Weights of a small GPT-style language model, trained from scratch on English Wikipedia: width 256, LayerNorm before each block.
Each number is 500 + 25 x the weight over its row's rms, rounded and kept within 0 to 999. Layers, rows and columns count from 0. Numbers have three digits each. The size before them is the row's rms in percent of the matrix's.

# layer 7 MLP up, 1024x256, rms 0.146, rows 820-926, columns 192-255
101:501460512448510560467490506497516500446478497463510460504504471488515465500520533476499501493513529490504493504524465501478481503509494524544503492513510493518527499511491500500505482518504459
104:518474507536505496478451510500522528519520512491473504479460486512462471480543499497473507530487479551506493486520562473516466450506530500552473500487528519462572463531553475507498495475517454
101:520513489477531543496470510525495500518515513483497518480492436455484481469472446554513535517526511506555507445497477506529478475508478486469491540514556474488542500530545529474518466513479486
095:515490527481523501520509536513496499495502506448473488493470517496476496500538513527452491475488508505473469502494511497476518518506513512521549543559514523504489541458479487548452553502482476
099:509508477493526493525540496478498497541466508496501486489529507499488591530530503517476493494481523518473495482535508481495509531499521520469491514457493499501534499503500488477524508487511458
098:482523486497498506516524494479516518470516524513516511497508467490496518498525481474490539504489455539506468556490487495500489486540557502513498535478486526506492496522527479541563490459495506
097:508494519472543484481475487532472483525500532481490519490501510491493518451502524519498473524514508486473494480493502499474542526462476540491489511502488489517497484478505493516451454545497481
101:494495466503516527485521454504485478497500514515512462479497517518474522491504467490542464496505494466481482492515487510520491468526468504464484505494508528500491497510452521479500555502537524
098:492482497513499513525547501463504545473484507516461520461500507494520489514488447436486483520448532517484511490508523495511548475492488468489486439516528503502539507504477482513528500499515468
102:489495497483493478466498521483494481517521499457529495518520468527490516498515483519540534519500528473517503494503565445478486481523518471490488479451513485500516467543539528506524524510534493
105:504535507473527526514483495536506504503529534477527490524528494503510484491502526501510466482501564533499456520496507516539515514499485514486504552520530502507471468498522508513514523529524478
090:532537530501462524511501485488490512485496496506490466493516479488500501504497522538495502480489489486497504515523506483475496513505469445501489503528502495510488487528504481520504479503541503
136:541498486492516530494500498480505501491491497474506468538496504529466509513531523540455526510515514501498514496470537549539499494484489487503496489497496484531527497464530436485464523539504497
105:526500497478477499510524465509497485466477539468494517493522505483515520496484538506497526477503498506508505486515494449515458526496470510509499537544497520511447475502477477497542510515510493
103:491527551549515527509520424515498544499514462493520498528469477475513506463487503501509498486528497548482410480492505514516476491495518474508459513502513516548506527538538467502519487509511496
084:500478478512473486473504509493535484463510512488505481483495517436498516539471500474462468479473518496518481497496463488473489457518518481461491520470478493479536492475478523505521500527512491
104:509476501525535513525493455474522498513527454478523452504498505504507511461491471507486507520489530508479478486519530486525518499455519559460498544543459501534524522502449526512497497503508458
092:529526509518455584518530512476511501513500473545502476530494504492504524519490493530485515501479432499496479519477530490499457495519474519506522492475559509530477479503541465517503509544480525
105:527511536511495532567510484492543530521508463518531473541470526468436512496525497492499491482514514469527485500511502537524481472500459482488497552495513490548506495460468524499511569471506501
118:517523465509475502520471480500510487469519473441521557479552491429501464479505524503482523497491524516513528507500492525517506493500493477554505528509545547516532499497502489479498482484483496
107:506491515499466490466528481472472520508514499480468471496484490529499511497525509535498484550482486478482530502488483457522528507512515464531499521474527485484456511488544546492513541482480524
114:490515470499558511508483466516521482507517511496535446493513484496506502506520435467553510501487476518571510503503484485564499511507519472477484501548493538449492519511466492519491524501480546
095:481534468491516535505495463536513502530522491469542513487490495495523467490549503497465504508500519536519496483478512520539496465537479467524497472500491514545499509540523453550528487526509510
095:507536476509518517514498494506516520483510460449547537491519477498552509488525487518507508480525498512501549496472518435529497532505517505486533522508539472492525461531513504495488490533474520
099:502527458499526513524481447520490493511501525534501523475490522471547499489517482498491513461520472538519495507483521535513498511509503498473480479471494486495524538546485454498492487516547504
094:478501507485453452475501488484502517489517524503475503518450501506463518515507472538435501506509492499522500520507479526490507517486489528503455534531506488460489470446513473498523478530516448
106:517455516492488503532515484499505504517525485516512476510485494494501506513516534476499486485514505507478442471448542497458502480508502500492495504468470517465486480504452496485512473511476516
099:490516467487476506479523469453467443467473512555479494512487454545530480462518473489515492511511556535505488523524491526518484533508502479464484442470498516561479521500488469552509453460528518
102:507488487498531480560493475532534525537481519529443506509505526485490492511546507500506500519482500514494495445486521491465481496509452495513488514535536482525464530452517518475474514525491465
096:500486509496491451493502506488466455481520504515461480483546517510500441472515514509480495498468508425520479487488510518495524561479480521504498538486536509535482456551482485519538480492490543
091:509503499471467534576483487515492462495489484426497487514515441540487522521499495547557511504511508498488546508480543547505482491483490505523525506509522546478520495502481516490477534497530505
099:470472520502474496509557508475511500500527503470492527479492446505500495494479499544512494494497491494485559539520490477433516469500505515494499499447540495501448448500538508483497481478526496
094:484530523533469505495497449496462464510494506484471453519505480524489498513559495498510500521541468505502520546504491468481491509496489500515476503507532548484488480522516492488505509455499531
099:494495468496482460470466501513497508474491540493505468486518446472532529512488458520474494468509505456485490504529524486518462479476491529541504483473513518518473457521525489520482481499525527
100:510501467467487500475524496494493485480529550522528513514438461483492552533498465525505476469535503494501511522532511462499503519505545488498489481503528510515485544522494489506539457487514487
093:483538464511479486493497502511488521515482491493490539552520473520486504553487518529483495517498539480492490525490465485507464490507494489508490536525494508484497503475489511543507465521555479
106:501552525435491499488498504541499537522535563533492477497500534505494524511558516470521516526481520454512509489488464544497538512518458527513478479541487501476519474499472489491496512502525496
094:474523542534526443530488478471478516524530490462537483480489483479496506536494488472506466507486489513499512490468497505500486476539502517576503529507488522532496503517504450512492487477524548
099:524509465469531435541474497501491522477545477502498504527491488525500510496530461467482496484493543507475484512465489530506524467510493500486520494484517561483502522487487505505490512478554535
100:529480488531497498562463490499534522497551481487528488559516475522450500456498505491478528466531521504464468517504502472491574499485467515462524480548484552520519506506523489509480536519519473
101:484517500481485527511531499510502502470489489473469490509485494480523542516468449482473517510513482496522541494509512483529496448501483535488451476527518476518484471489501476477513489504482500
104:494490514506498502495517495509545505496483501503494495502484492447506531480540508472531490513499551474498508514527535482474490500560474517509476515468456548532509495461517521481509464474504573
112:485543464501509524530517461484511507487475501461497461481491512476522471504506532477527560517495480487521528466465477494455493528498448548484510507530504508535524509500504476505510449526473537
109:513488463496522508547495483495508492490489514468497470514459527482528467497538499542497484513510496482529469519530499491494501498566503503496474512495516516507517509490526516479495552501532483
097:511471444511487499512515527579496473467531477478489530480519525474470498503542494526476516515553498512509491502482499507590496459488492504502429501486560529540501526482536529443506515498493499
093:510475543471526507482520497534503528552510506498466490504463496548473513518563491482504550496520486549486500473518470538494566458462503483490483509512483476490498451531526495476530496483497546
103:495532494493505501527503483531531514482491536510503531510505487512443501490537492511518513494497493445487471515473527520473496520515537502517535487524504481519473481488487536511495473498470524
106:504481492554473458543521548508496537545541505493536500490519504500453480490482479469504448507501477519528509513511524530508491498511557456523475486489521490473477512510515454493513536487523525
105:516515488515487541459454507465540507500505514494529570466514481505499515520523486509457484495481567569535515537480497487523473514530466479518512553465540503471509489508487501526481475504478466
094:517489506525479494505475485536480491545517525535508547454480470523551541481461523522474458516492491467518467494429552494501516518490501489500490490494512465493536473469486474526499461528487527
100:473480461474505488452487483517532530501463478523479492503534516491513479468515528475486538504474511455497523527512546445503484520511496489499512500514508507525469528476492449489499474506459568
104:521499505491527473487498486530449473503499514504496484453506461554526504524496488494444511517491515503518456551477495550521467550496512452506518523506512538486470532467533484509483476487536501
096:491545509524496509530493465472488458515501552515491494450461535482518488533515491505497487510480494537485476492517445518539494513530500501503476512494539517527529462530542480472492488450482518
096:502507486470510526475481504499504466478459463524482478465528479463507505485492516508472522508517508488515467480491537506557531507504529529491515480512494523477483518488490502543497481492487495
105:503532548491518536514549475529480521493561464502474514521526520493504542463493450487529509478495466557542550528526473493453477510494538506512514502455466495529511494507544506537495499502479511
102:529510527509519503446542519519512530501484504444477469528540492471497480530500500486501537479528476526549539492426483532527481536517502443492503499506517494471522499478500487492509487485535481
095:506457514484490465498573546532507471503500492494489510470525502504481525511497499532516487455481468482490510505516487491485515546545479525446525495512516492488477501521554482517483555505505554
089:539513500513491478508539512541480476485481492467488535531525497507502478469502477546521503512484485509484472537530483518501496486529474482520471529520513521510493498495510473524432549516485580
118:518510474449479539505531506553476459574450503533502499505512506493524527479489501489503488510488509493497524454482496499516556537527504487492527499496480501517468472458472528501494506488516495
096:470514504484517548521485511479546512472548568497486511509516505506485505475543490472515502470490471501548523478496486522551511456547541481506481518533496527502503479485522542505498491497511493
094:524496435498483545494496457524495445483508483541505449486535465494518452526516510484508543522480505477483510536514484508517582513515529477476516506488489522530468511476507502480524484508559517
094:491529451525474501513531505495491451502486532468535532517471493459523531500498501489511512506495531508509524471507490500521491541479502486519495537511506525499545475523554474525471530519480474
103:504499516504480482531493518479502467474478505471535505518507500453562510483516528480533516524493506504523471477498504503511434506520519508460539504508480512529505478492490489497523535507524457
100:513489484508502461502428503522515514526488546496487511519523433506490470485495501493566504509541462472502484512452515541499500495504535523502494482476505537505515494501512480483539517509534497
101:506505498468518486506506493493508486481536510518470479549480506457487495489505503510460520462490534482468477524488563491520501503527514490467483545542499482469471488517514509533492540493512497
106:517480506506481504499527501518532473521483468527549482486513471496458498501521461551519478469513547511494477529494503523510498512494522502505499482466452480532521483496485523521512533523459513
102:466500491509510456494466454500499495500527558532478496530501463513484493499505470523515435494514512484507499496488474466494467540499480456511490532578520494507501485483505498505469535459535512
108:495499488542514524491516480487478490509459536469504473518545479518510501473509513486460484544487494488532495522483525488502487521530481517510502488547488508481507480537465490462484512515512532
095:487476525528518492501475522515523500519523528488509514495510455500480528468520477496520479503528544513515512499497488486530456460489542543530510478487466511455457493490492481527524501496476520
104:481493480498482462528456475477502467489495505475448547503494521483506506505503525555514480494516467492497486461480511492511474526502509505458509460507531499517522498470527482485502461520525512
099:509461486532506469487551496508507523497452490491510520524494482527528520529477530503497507522471499517506514533510519511510468493512475509530513494475513508497524480472495474513553520484542516
108:522507505475501484529532536487501504506498483490502491482470510460522507452548452528508494534486523447485492505524475528480497482495516502497473495501471468511505501526508512484500479524519519
103:454541458508514494516518493471529499523521524518502537474505492478487515501496456441434491529501472476489505499500512516486489492482486473489511488527533527526507496464513420513457464424504505
095:498528500509464476486503427495482522531501477499496525472536461516479531475517471453451501494456502522476499484482508567507510505484478502509539498512490511510535486499486496547469488538518510
105:510545529489506494505517519552482456503529522496490473568479450508523520522492500507500421494529472465504525468472508473482459515509498514524520469460484506517516480482477485476503472552519494
107:517465533490522471473513520517536506488506512482472504468498525468525527532519510527442529510470481529533489530508496513493511493542486487467496529465514492534484471478490496510524507515505509
102:504505490497489502452542434530514533526482491463485534484477458481496523512521554518498490489532555491509506486495516504492486545492530518439503457539489518501483470502509488481476437501484544
099:531506503506479533486501491507501452471451497521506530510458518465513486494548474467486473511472532445472500544492508499502433464468517533532484495505509530483476511487500486520495529462490479
102:511532476531517493478516506535481511539522570518525473512495453492483461533491515494532507521525545518545481522463488496497492470500471475492500462525475515495509532509512489487496527521503471
106:513503481518490508506472492458489490460442495504522505528474548509472539497499415459492497522514552521507487527484512488503476525514433419447518457480537500494460471510499491476511492508491465
105:497504490494482463494536519562481500490506500542460473532499485510488519466487454475490543478490499499539509517486531504540491501510526494520477439514509518530494538537488494506446472512469491
100:484496562512497460495492514535489485515499494501485501539522512493515510486513508479501510456486508457524501508516520525550452526545516499529491498547490529515506483487524466493508518500476486
108:509472481487517526523469487444478499508458538469486474500493526492492482455493434508494527516491471510537504505498486531552514489482499522463486451517501539457481501518500550481483513508530460
104:511515497462548492518499472475532524505504478473508474524519465509449495495524506501486528458472501503540491506438506434514502482479505532524472514536547471536501490516493490501495466508502523
097:520520492497483492527485469474495518487487521482463503531488477503512499527505502489491492468492520590518547490504574476474501529572468516521479458515513537476465449526536526504543476489503501
096:528530516483524477539507481460544503498529459511510488462433493487509512491493523483509509492498544476488503485490513510519470522517558481513546521523509491465491525498485496506470493497505537
092:526528467489495505508504529506474563504475467499499506553495500444523475503534476506487513502507476508488516485504495469512461496543526481489502555504531540521513530501518479517484480523489473
113:497525480471493513503518491527475505512501513513513510510518518504516475534482471496471475458478548504541516535525473440493515519498494474538472500493559468512513517460492499547520504498494499
104:476485498497550520492507506521513525490470478503492529494526519458501475469497498493494528540468494531527475462523489535512530463502520481478488556506533496473473516494518517525496515503517540
100:491492523496509477482511485543538504473495494497539497501489486457519479487531464494506514491501514487525462488467489544494486507542490504502522467501469483490499505512512512499536537512481483
092:492529463475516497474535498472535509500463495491529534468499488475505512522506515491497480486476501507511544498448501487537499510524490492515520541459463489555488467535481557518488464493503476
102:493515502488499503503499479521505486439493503497529472487474525495488483460501520455519512457462491497491525514474495497500482509430580486546499472464496521491475534535515496455544507469507543
100:509509525469465504474510508531506516469524469530493492530473472520469492519519502464507520487502490493463491509523521575548486504520526494482499472452506498542502532499520503534472531564499465
104:520509501469537519538494472477513461518531538477483464528491515508445490509485506508480525549498509503503465467509464506521484516483493515494495477448495528503505503499503500532503486545498472
102:536431520471539497514517512524493502499493502516494486518471493486495468539533482518489494496536473493553512476503506487479525552531509481460500518482443537488535452524503474497480463490516442
090:549489467530492488471498509507477496535496513515512473493476471472485524486469508527493536492514449593522496496536507516488506505520525524518518481479468509497524513465528458501491471553508496
094:497503497493478499471516494516470499475517545523528469504456516516446487500508496517507517486517495527482493484471466483497451502478509470482484501479495510476543481509499527521519515513492494
085:474507483505513528475529499500511532440492485481491470538465479500469482504507477535495530509510500507536516521506491486492502491507489482532513480526493511521530468525519477492498493508495531
085:491540493520460510525515535470504508513494468462461490461500469510465491522538559489498508468526489515477466487536494528492498490462484515510500436517446486491475465491519481464514491479505476
104:524451480544509527509504459521516492504533457547487511479443552515503447495515474519517503508489508505496509448503470467470496532494512475482484525493538494514496501509532522491506501519476476
102:491516488478545538518533509473495510500488516522532481542484477511471513491515496550468545479484505470509504516476464485490526492499516508488500500469499520480514500497533507529503546443495481
101:506538480507530499458507501459491508526483453538516496535508475494486493502489499537526460482485508466510501487493503460500499469449498512526484529469508526533495488524501488485507481485513528
099:504479529515463446446529462478482515513501516499496502475471490486484475473517546475506504455467496478452489502480547529501462498498477495463533522543483512516469444497503473501492510538480459
104:502522508512515518513489487464496491474511546453502523463495490498465482493494500509522466522528540486514537508499437482483485510460513530482512532470517492535478523531486485474486528489517503
092:504533479483531533525485502465519503482470457507461455524499475575517513506533530463476517469487516515494535505482524511490520490494460517490502500510479484515508483440530526511496507437526538
087:537548465478519501501488458498525546480518496495521485499468537487527514529520496492520513495498490537464506472470480540523498517476513441451455520522499489484492472440531539508538503515484571
094:517490537478499530541476485469491491497498529509536486485438516520536498485499493485448523500498478562514490510510517554504471503528472454495505492555492502480533477504514485514525532522543537
# layer 7 MLP down (transposed), 1024x256, rms 0.133, rows 820-926, columns 192-255
099:546451488495481547471522511509541509518492516488498503535480471518500459518514536480503504497507493428503477506512514469452495505489465492497514566499554473496514502509534520463476491549540468
097:471505513496437495523506516529508494507484507467463512508484466547458494507525536493473536542525468517477480518530461539552505474521512464509464464418502501481534513509512461481547531556495469
107:513509487501527446484540488505492433468547522471449571528483464478500522488516484553505495522514477525485519496484509538498500494477494523508506532472494486485482475509499479531466489463501485
093:495522476533526552507494490477507525525509510461462498497539512490453511468498499465512458456530472508487483481500489508513497484497542499508475456555461492512505495543559514509514510497475484
095:512491514528460529452529508541487503528519493507499504538439543517526471496503459524476498498490533480531482472485508524516491470491528552484470481496534553527472465532507466517481494488495552
107:486489496468555485459487490565434463482517476475452469507474483449474506508516517508503453513530470514537500503536473508544542488492453545525513525500493466472529445479502485473426480507508524
084:476511512473507516467503465544507461475489512517507483492528475481523486521481502506472489494514471518450546488458479515465464492480459489493491451503472534493474506473447553467490552480490541
097:478495496514544517542488485515468455513531488476501478458474484482490496504511503524522520492521543459494480504486545470491490488451522480544533502476530532487502492489468472517485536532466517
101:526503433530483568523508468529472508466507524481542496520496523480480476468520455467510525511521482521484518493492503517506524496471485519483492495502513521439487508544525491524439533511532511
094:498512522526486465485551493469465514525440524483516499536495524500508472493497541522505528510490534472507472484459470507495528472524501520526504441527510450507489487525535496486513539497490530
103:512510516517511464530499518496543580483522502474455510530524515478476521499482543480526547497511523515507498508494465502502478537525496489502458473475497510523495516446512488509544510478496504
090:518563495507494483487455504529509465493469473472473501448514499497515533490506503535502487485491512525501494487483499524516480499486503520480492451506451490510492554454504531527517499495498469
114:516509520485512491517483507478457476529505490516447476514520508528489509536530509474470464511543479480476545508481530530498513512467499461498490519491484465509498471474518465440497530530521521
105:512482511544509477474525524487502498454484513501489517514495485502496543475506555485490512527516478499512502489500500461468508497457511510471528537526514502538489464493503470492518516499513499
103:526513501494479537520490440504501495471502534517544513494508525468493476487540487488514513475511497497486482508537496515495555498506505540442464496497486530512486499510499550516466483485541491
088:504482498503509496515508546523504554462524494498542515520498490505479511458476487517499498492488518450469512547466529463496529487501463510477513487505479496456508481495471501503414504472536542
094:437504515557483515523497460549495508520510472480426528505508518499467489495499476442475543495518511512519484513471544487484518554492505530515511480458507529490472488532499521502503483458491465
110:491533522536498519486507524485507501446497529529467534492495469480467483506474532503531493543511542460516486520495482480508502508489498574528508506474505487530532487523495539525521491538504492
105:531450509500485492482462476473531516476498471530477496495479556509443516492448539522466534487527489478472476503525530571530499515540503537530494547480519519458524498495445528490507501492500458
112:477497511486476554489525511516507467474502487479518512521519467502527516482535531507448510476506529492483532462481456515487497463533510481496486505465505508476518497506515529510490491532485514
103:516521540505489508521527460498515500501473504522565495456528503522492532508516516501492499511515482464438487519465503501500481509490504551496549464554490509558470547523560514484504491490517515
103:457522457469520483511485515483511469499498542547489516497500485509527530519459486527514536517494528485505516499507515504470509491506547535476477483504506501509482519543461504497540502540484533
103:510511546503539481463547527521528519522509521498534542488530521501508496537512498490522512501521480498487516446491473500525510534505449489501496499515534500553479507481482508486502525532529519
088:520483505455507485468501489524513474489517510537473450521496508517509450560501497502451486500486507490474496531505513527482443443519534538509468488483484508465507533495498479491519498467476493
101:458465487500537482519518519475554521497506519512534546547496507485498491518546536495470494499507476467510500511468443453512480511501488478457503508494469497537476503530516502529510479466534500
089:488533465522536497480525482507521531464464495540463541456500497509487492490488510456532480466452497473542493494510497490502526503505544448487494477486521520500481489509507520506523513492512493
116:492517520547499507492458471506521487498485496516507508502496476513490479482483505488519549520495522458496489542522463466502509491463561494502497514511501462524508500531503455501537497500535536
095:496530532523487504508532475502522434485512504508512546525513505456480507494490492515510514531521509517453500489524479493505486497493524469426484506512491503533498533499532514490467469508514508
090:493495468498510509477477492540492445467461506510461517497507462498497519479513499470513480452446526519516499484505488492502494502466472508491514436495505466473483507538470472492464520515531467
103:531532516479537512523494538510499488482418487480575506506503537504513478494536461514507500510521495478543532513545517528515498544483464460503477484533538507443538504514473533504447472477499466
099:502519494477501475505494515459521508484528481486454518496499478509527435501496511497508492458488464530509527522470485508479532437495508476539481493495461524473521461461500485491489469473497496
101:518499517487485483516533503510480451505506512465485537549500499510424527511475519517465486479542522521491466508502444497481492475480514502502484481539515523469522492515505532495480504510538441
105:446457514471529523531483519485483485504541499523492507489508494498477522476447487544541464461529456513504473510497511494503503446491500482527503513527524443526508503480527487493531517521493536
091:519478515502516500510525470481544456523494501496512506524526531512509506488484516498515499524476486538484496491476437509541532511507480461453493543531485457494518511472495522459520494519488521
101:491475556525515514541465462500516496483512496521493506522534498462479523455510498529501508536536508500527546468533502534488540494508453537466518532519526524484485492499549461468444493484473472
093:479470469509508545500476506490490490500493497527493447495505495496472488428533481518540459529509485536557514487463499464558535495587500470492516445465515544502504474525488516489491510497510522
122:507552538516552540497460520523483509466506505513486462487496529506501477524570499563534495474523527472505483455494493471493526474589477462490504488516453481509516476526486482478515494534508479
092:521502501502504493496519541546564522505493484526440514539526535475491476455526505515496489483498493481492456508482464508481504498529528516457478493524505506504490504468476499454529513491485514
101:501526504496491467503507489521493492483520478491469438501483530499520506503456458534456482529516518506492496548518480458497560490514503511519493501477514501506543530500480536496507500466527488
091:525511526490495491524464478518472540488505521489459529514500509542499537503547505509498540509506450499498487524494504519486517491502489544546506534468520465514503521481495516533518471525519484
101:489424498510515538470555505497480512480524517498520488430477506513508522509508529483519561508503515525500511500453500515503511524434511525457506518524471520491513503519496474488510487486493482
106:493512515520508511477515487504536470492471528513469461445500517508525549474491541492499528492532501527497525513485498457496483471459511432474479486509503532493535480476532486506515464494499497
107:499521502500484449509475518485535513471570499474522500522524527545504502471459492519492500463496509476492490459501487468513480526534459487508472531521560531553484519486478503503535507518532507
113:476517502508505526492501465498484475509494526477498483476463487476521504462478493493556508513507516488531465537519529505486467540488482493514482498467511493499478571487477514518479528497502496
092:509494479495554451492482508525512532519501473520464495523501536486535475508540481503473501473491516494504487486490503493542523473515475547484464506459536519482521514513537496504535494434493526
089:467475517509519489510518484476500512510503501463486495486528499473507523509444505546493513507479515493431490564500506473544513466499534494543505539476473503487511514484522525526460504502516491
102:507478495471499494508493461517494515485505494545544474515466495491491543516510486543508512454515519492488479448491538487512516499518489507499468478545545490505464474473467507542541499471503502
094:506493491503449512485492527511503535469501548468473511527525481458529527485502511479510483491486473496508495565495526500530480492492521477529486510510478511525496556463484453486514530521525499
098:515517482463504496507496496520494492519523526510524493454512518484500532531547516473510530480501515468458513522510454480508512499504462506487484513525510487456517534473494508521492460487479486
101:498495474487518486472505496496492499467524457512523500484512470484502533506482501487526493508495489496477519574504524536470465465480527512466494520496562507475482491540532497487546480491506541
102:516463516502480517472521471501512446495494490555519526501547490488472519527552495539547487541498513489482491489510448504481457529514460513504451487505486478487535486507524463499495517499480516
093:468493526504465488462495546519501474514480495505486494510516464548483529483464482519485489503487460461517496510508496479497490487522549481538493496514516519479525544523461548461553488526537526
095:489476491515480498504469528507480471482524505507508471508527506470495450468485502514525483504482469501496487470444469505499513498485508469505480516522455489471500542496499515508525527539461490
102:491533508502453473500519531513458508434511462481499492513530491526497523506487508477518471463485547477499459492453542517506526491503488506514533480468504486485516538509508490506468512497518534
105:509516494474449542516500490492440474483489481492522505479500511470506496479459477488478495450474494523527513490537515500461466533497465499537510506506477531461436525454494533486473503448501482
098:533524502494496473516483481498504520484481500555492465504491484584536486510543491493510481519530483537482489508522470514505519490474512533520488507524502554498497486483501431504508520502531526
096:525522521479522477556492473482464466449550476578467524486480479463481469534464515511444544493483554494496519524491558501489515477479466498457541483492515514512490524510503501535514515499502488
089:504522484478477543503493525478506512513495482565489498479474505492494512520528515513510540488507516530509505525495457523507488476500521534445474488478514487497495501545529520502513515474500455
115:500541442494477517518469492497517480510510493501481520483492512529482545516524487514474515525458522487493540495509495514526486530470461502491438514517510507466494483480504510497495496507491488
103:556524522486501491522507510513506511487469535522491544477485472453468491515518500533520504550485503501508511519494453494534545473461538541448439510493551500489466542516510493461505511503506561
094:481516490521455477512491537521511479437525462465512501530509478481496554461493481541479537507491509472523472485482476487502546523473466497507509504486472475521504453494491512478525521431520475
084:464529514496477497504459488447510463497530502526500536494532507510493462455532500516501512501516490510508488470501480534520538499484461494496494505519491483492525491447504518462586498473526503
098:518502504561564494499517512468539506552474503443566503466480470500485505478506531506531510497514551500526462490533492502520491468511500403490522529478481533546506493517456508511527512516467538
096:525460531512523487511433489476535464463527514515472533516478499519525481478497469502524516506499490459467512505476515529542533502501507528483530494495503518481537501495507542506507476540495491
101:507486478456533550518491475507498481547486504437547534509499540505511494528495487488464469501523506509464485495483441540503552471523476527495486489509444485534498477492542460475450453521512489
111:522536521504522513531495485502492516449477514520507517511474515486475476496506452519529533489479507486505525500482448524505468489538502519473513498497493498485432477468525480463487520481502504
097:452526481507460503511486493502496527499496504496485476545513524504504489480507473518511496571532507506503523541523449502504504528492487509543522478465579453521506491496487529506504510502481547
106:515526510479504536495481468502509486521517476486481526531468516495488490516502496496517503480481483497514506478481524498493490489522503490520523449498509498468517460553510531502490491464533510
095:548573513521518517518546486563469450538477525495457483484540471491522493489472545502485495515518499467493497526494545452463465492507487529495543476520484472530497504518535498514529493478527484
099:509547480537474464436503518497507576514525517529492515534530471499503493461486474478525513447462489504495526518484492543522511489513501481463513485439538509492517471513449495500485453474537479
101:499508459480493486527492539497490528519523523522480486471517470480515477504513459567527444512499519523543522458510510488469528456480510526473506512523459486453503510523487467513529444511472496
113:533486493474466481525494476488542525520472464472503514519530499486504531472478501478503496504522507456530516515502487506484446497503483493510488524452503522485497496488489457467496486530603490
092:528492513475511478514521509500510518494529511474485497457545541546485566481521507563507510501478505472456523448519490487487478501498525475503463478489523500468502521517503495507441539540472472
098:501483544500517459522513513526474515494528524510485462518508464525507519457506557511501481497495516509510510548515514502499445522523503502478484511515519513515530555515481460478534490521498512
100:495524512421467488490514476534504539460459507478461454480512508488472508502498476508535476558492503523536518493492530505485512501502520470511467469501485464516516500510462505511540506485488465
112:484490516528462453513498496501486485508495517480517512461489481495519569535483512503493496449477494501528512535531440480462514511547505503522505508493525469537508511520500528494513474513503484
094:513496498447519490486532468513490523488478488480504503538511523473488501523476455512469508504499489545513531467481528519486489518541516524533470544485534524526482481463507503532512520467482484
094:540532504530448496498506480515541505505511514532529494468488511559482502503511542496523493509461491537559468484519517458476496523516591513527519562480473475488491507469504506505530518514489547
105:485500473497486489492527504554495460478516568464558528525494471522528491534496511517510500508503527518490577511508482490496459496539504493485497457519520496514482523521480468486542522514499516
100:513505495520480462481495513465502500523524477517513523474512495515497488498522499473514532510514529493521488512540483479488509542538513527531482468531494527516492540557488498529537502491534470
098:472546482542512478473515498497505538486527524449534496454522508486519499530484518512537506464512500500496500506480526507506516513515491489494507479457535476520487517500508486499524519503498476
090:509536499498513497538487508488503492527500477485494551516479509475539565523463503489471494494467504485536480479517511505525482500476512516493503496458502522488481466523499489497539517491442479
103:507502467466478507515488497442490518503478501498484528507511558516497478530493547491509498539425522490500494489478498485511488464486435483534497508516492533469525511538525488513525471535509478
109:530485546503514492519500502469496479525470514546501485502497476506504445521443461510516494486485534499499516499507481499452503492505480517484462552504489501513496437494469503449523467500486478
099:533492501496551529451464526492521522508491512499468493494505492519513530503477461493499500470493499472475486532473500523481485445485495512494509491464510449477492552521486481477476501519497488
103:477477488494523501507545500502507467519468483499528498520507511509539523523548470521479467447481436485504500546490497554517493494517473488458467530528468515501500522443503504482501444462484511
096:465511506525491462482471531499500465505511493537528495517499519484486508487526531479502515463497558549497500448504447469494507500539454477491545498534491474495514474477520471522545464537475492
115:503519514517484513424478455514508483486528464530498530499500494480473500488506508530478512514474480467537516510514555486482482499505491501503513490533478458500501467466492509488503487488510460
114:467519479502510520489519488509497494512452467530479503482490452489481468534516512512473479462510502505507485496515493510511465548498478537520505514515484530481474495517545481511484542478516518
097:515542508481493520463498471509510479516499488528486519500488480518478543490448483532515467579458488507503521533497514500496475527476503518478532507480522501481526508492520487512523456504435496
095:493508480506485433518469532509480480531462513506490520527434480508484499508518501510521511444485512516477519487541485491521512514483550529528516491517437481488506479482490514505489506482475476
105:528522484528502521467483526528496495458524497540550506467505475489475449524529464510532523486510489518526489528486454497461540570481504520486513452514545513510549473528518517481514533528533495
101:527512515506424468480469517536519489539499489515495499531539500506523457472527484553490493479511515465492474513501515497463523502507539481492530485501500491498555513475465487530456485526541501
103:510551536482485495504494518487479523503501462475474513487504531486492474524491476488510509493513531536481507490495557468500495467553463510447511520513493516516492478517515492544516553516462545
102:498511515496481507467501482494500496532483498501515484474529494519488481499500478527521479533510450480508527460493444543518487507500502483485483513494463521471505490458483476516440473503535529
097:513529485503491498537498521515480524517480475420495474537499508512490482519499516513485526529472544439521516499523481470508504496481475495472485491534556519524453505473471494504493487501473474
085:492486513508513476482421475446471555531520483488467488492528472449532518519486465529501482494482488453491497536534512513477504436481476484514464521524472473481516533500506476509453511478478515
092:532553528493474470537492486484515497430499457516524487484537511502474522481485451505495490506526505553515494510520537497496499519515491521460532464509512536512492489497502518490501476512508480
093:509512502479500505509547518486450509491481550431500517490493458518508514516475481516500516505486472524544523532494485488477511508544541493491512509505550510481500505516528495468475531519494490
099:528511493496473488488529490482502509452517499488489505490518495506526509482547468553484497515442508489503512506510501502530482522485495538525520511448524506473496505506481501526503488480507480
112:500508478506471530507484564485505508445494526484449522498474534482506537505510541546494483524534516489467451498537509512502489502472495501481514522482503515490525484525517506476550498507541506
092:479491545508504511466490510512504465501521551490508493516478449505482519505498518508512478501444519492503534513500500484477503490497470570512484559471468494497524491496524521455541500502490517
100:466529486503506540494463493493499491502507482488567479502510495485505493506483443529521469552526524530543494491540473475544506486454536496503480469494488496473485536489514467496515500513483532
104:516481467484522522479484511525528469470547499516503492503475505500478456501531501488503486457519457499528485448516559521530495522493551474500513468523451476476507515487527488492476470489490482
090:510477484497513477455472541538489505483528510484486486527527451542538478482498501504483491506475541467514478473498506541497535529488499520512509500460543492502487515497503467471515500554477501
087:482470536498461524482531515508439472508481471506477521507530490495510502483513496469469453478496495464448543529509519489479522481517459492502506469482572451495461504500478539494481517516508447
098:459443472530459490514464510478467504527512508521548517469520498502502519487515527510482492491499501502523444500512529479483486507547514500489497510542518500518541464544525497515458493531494443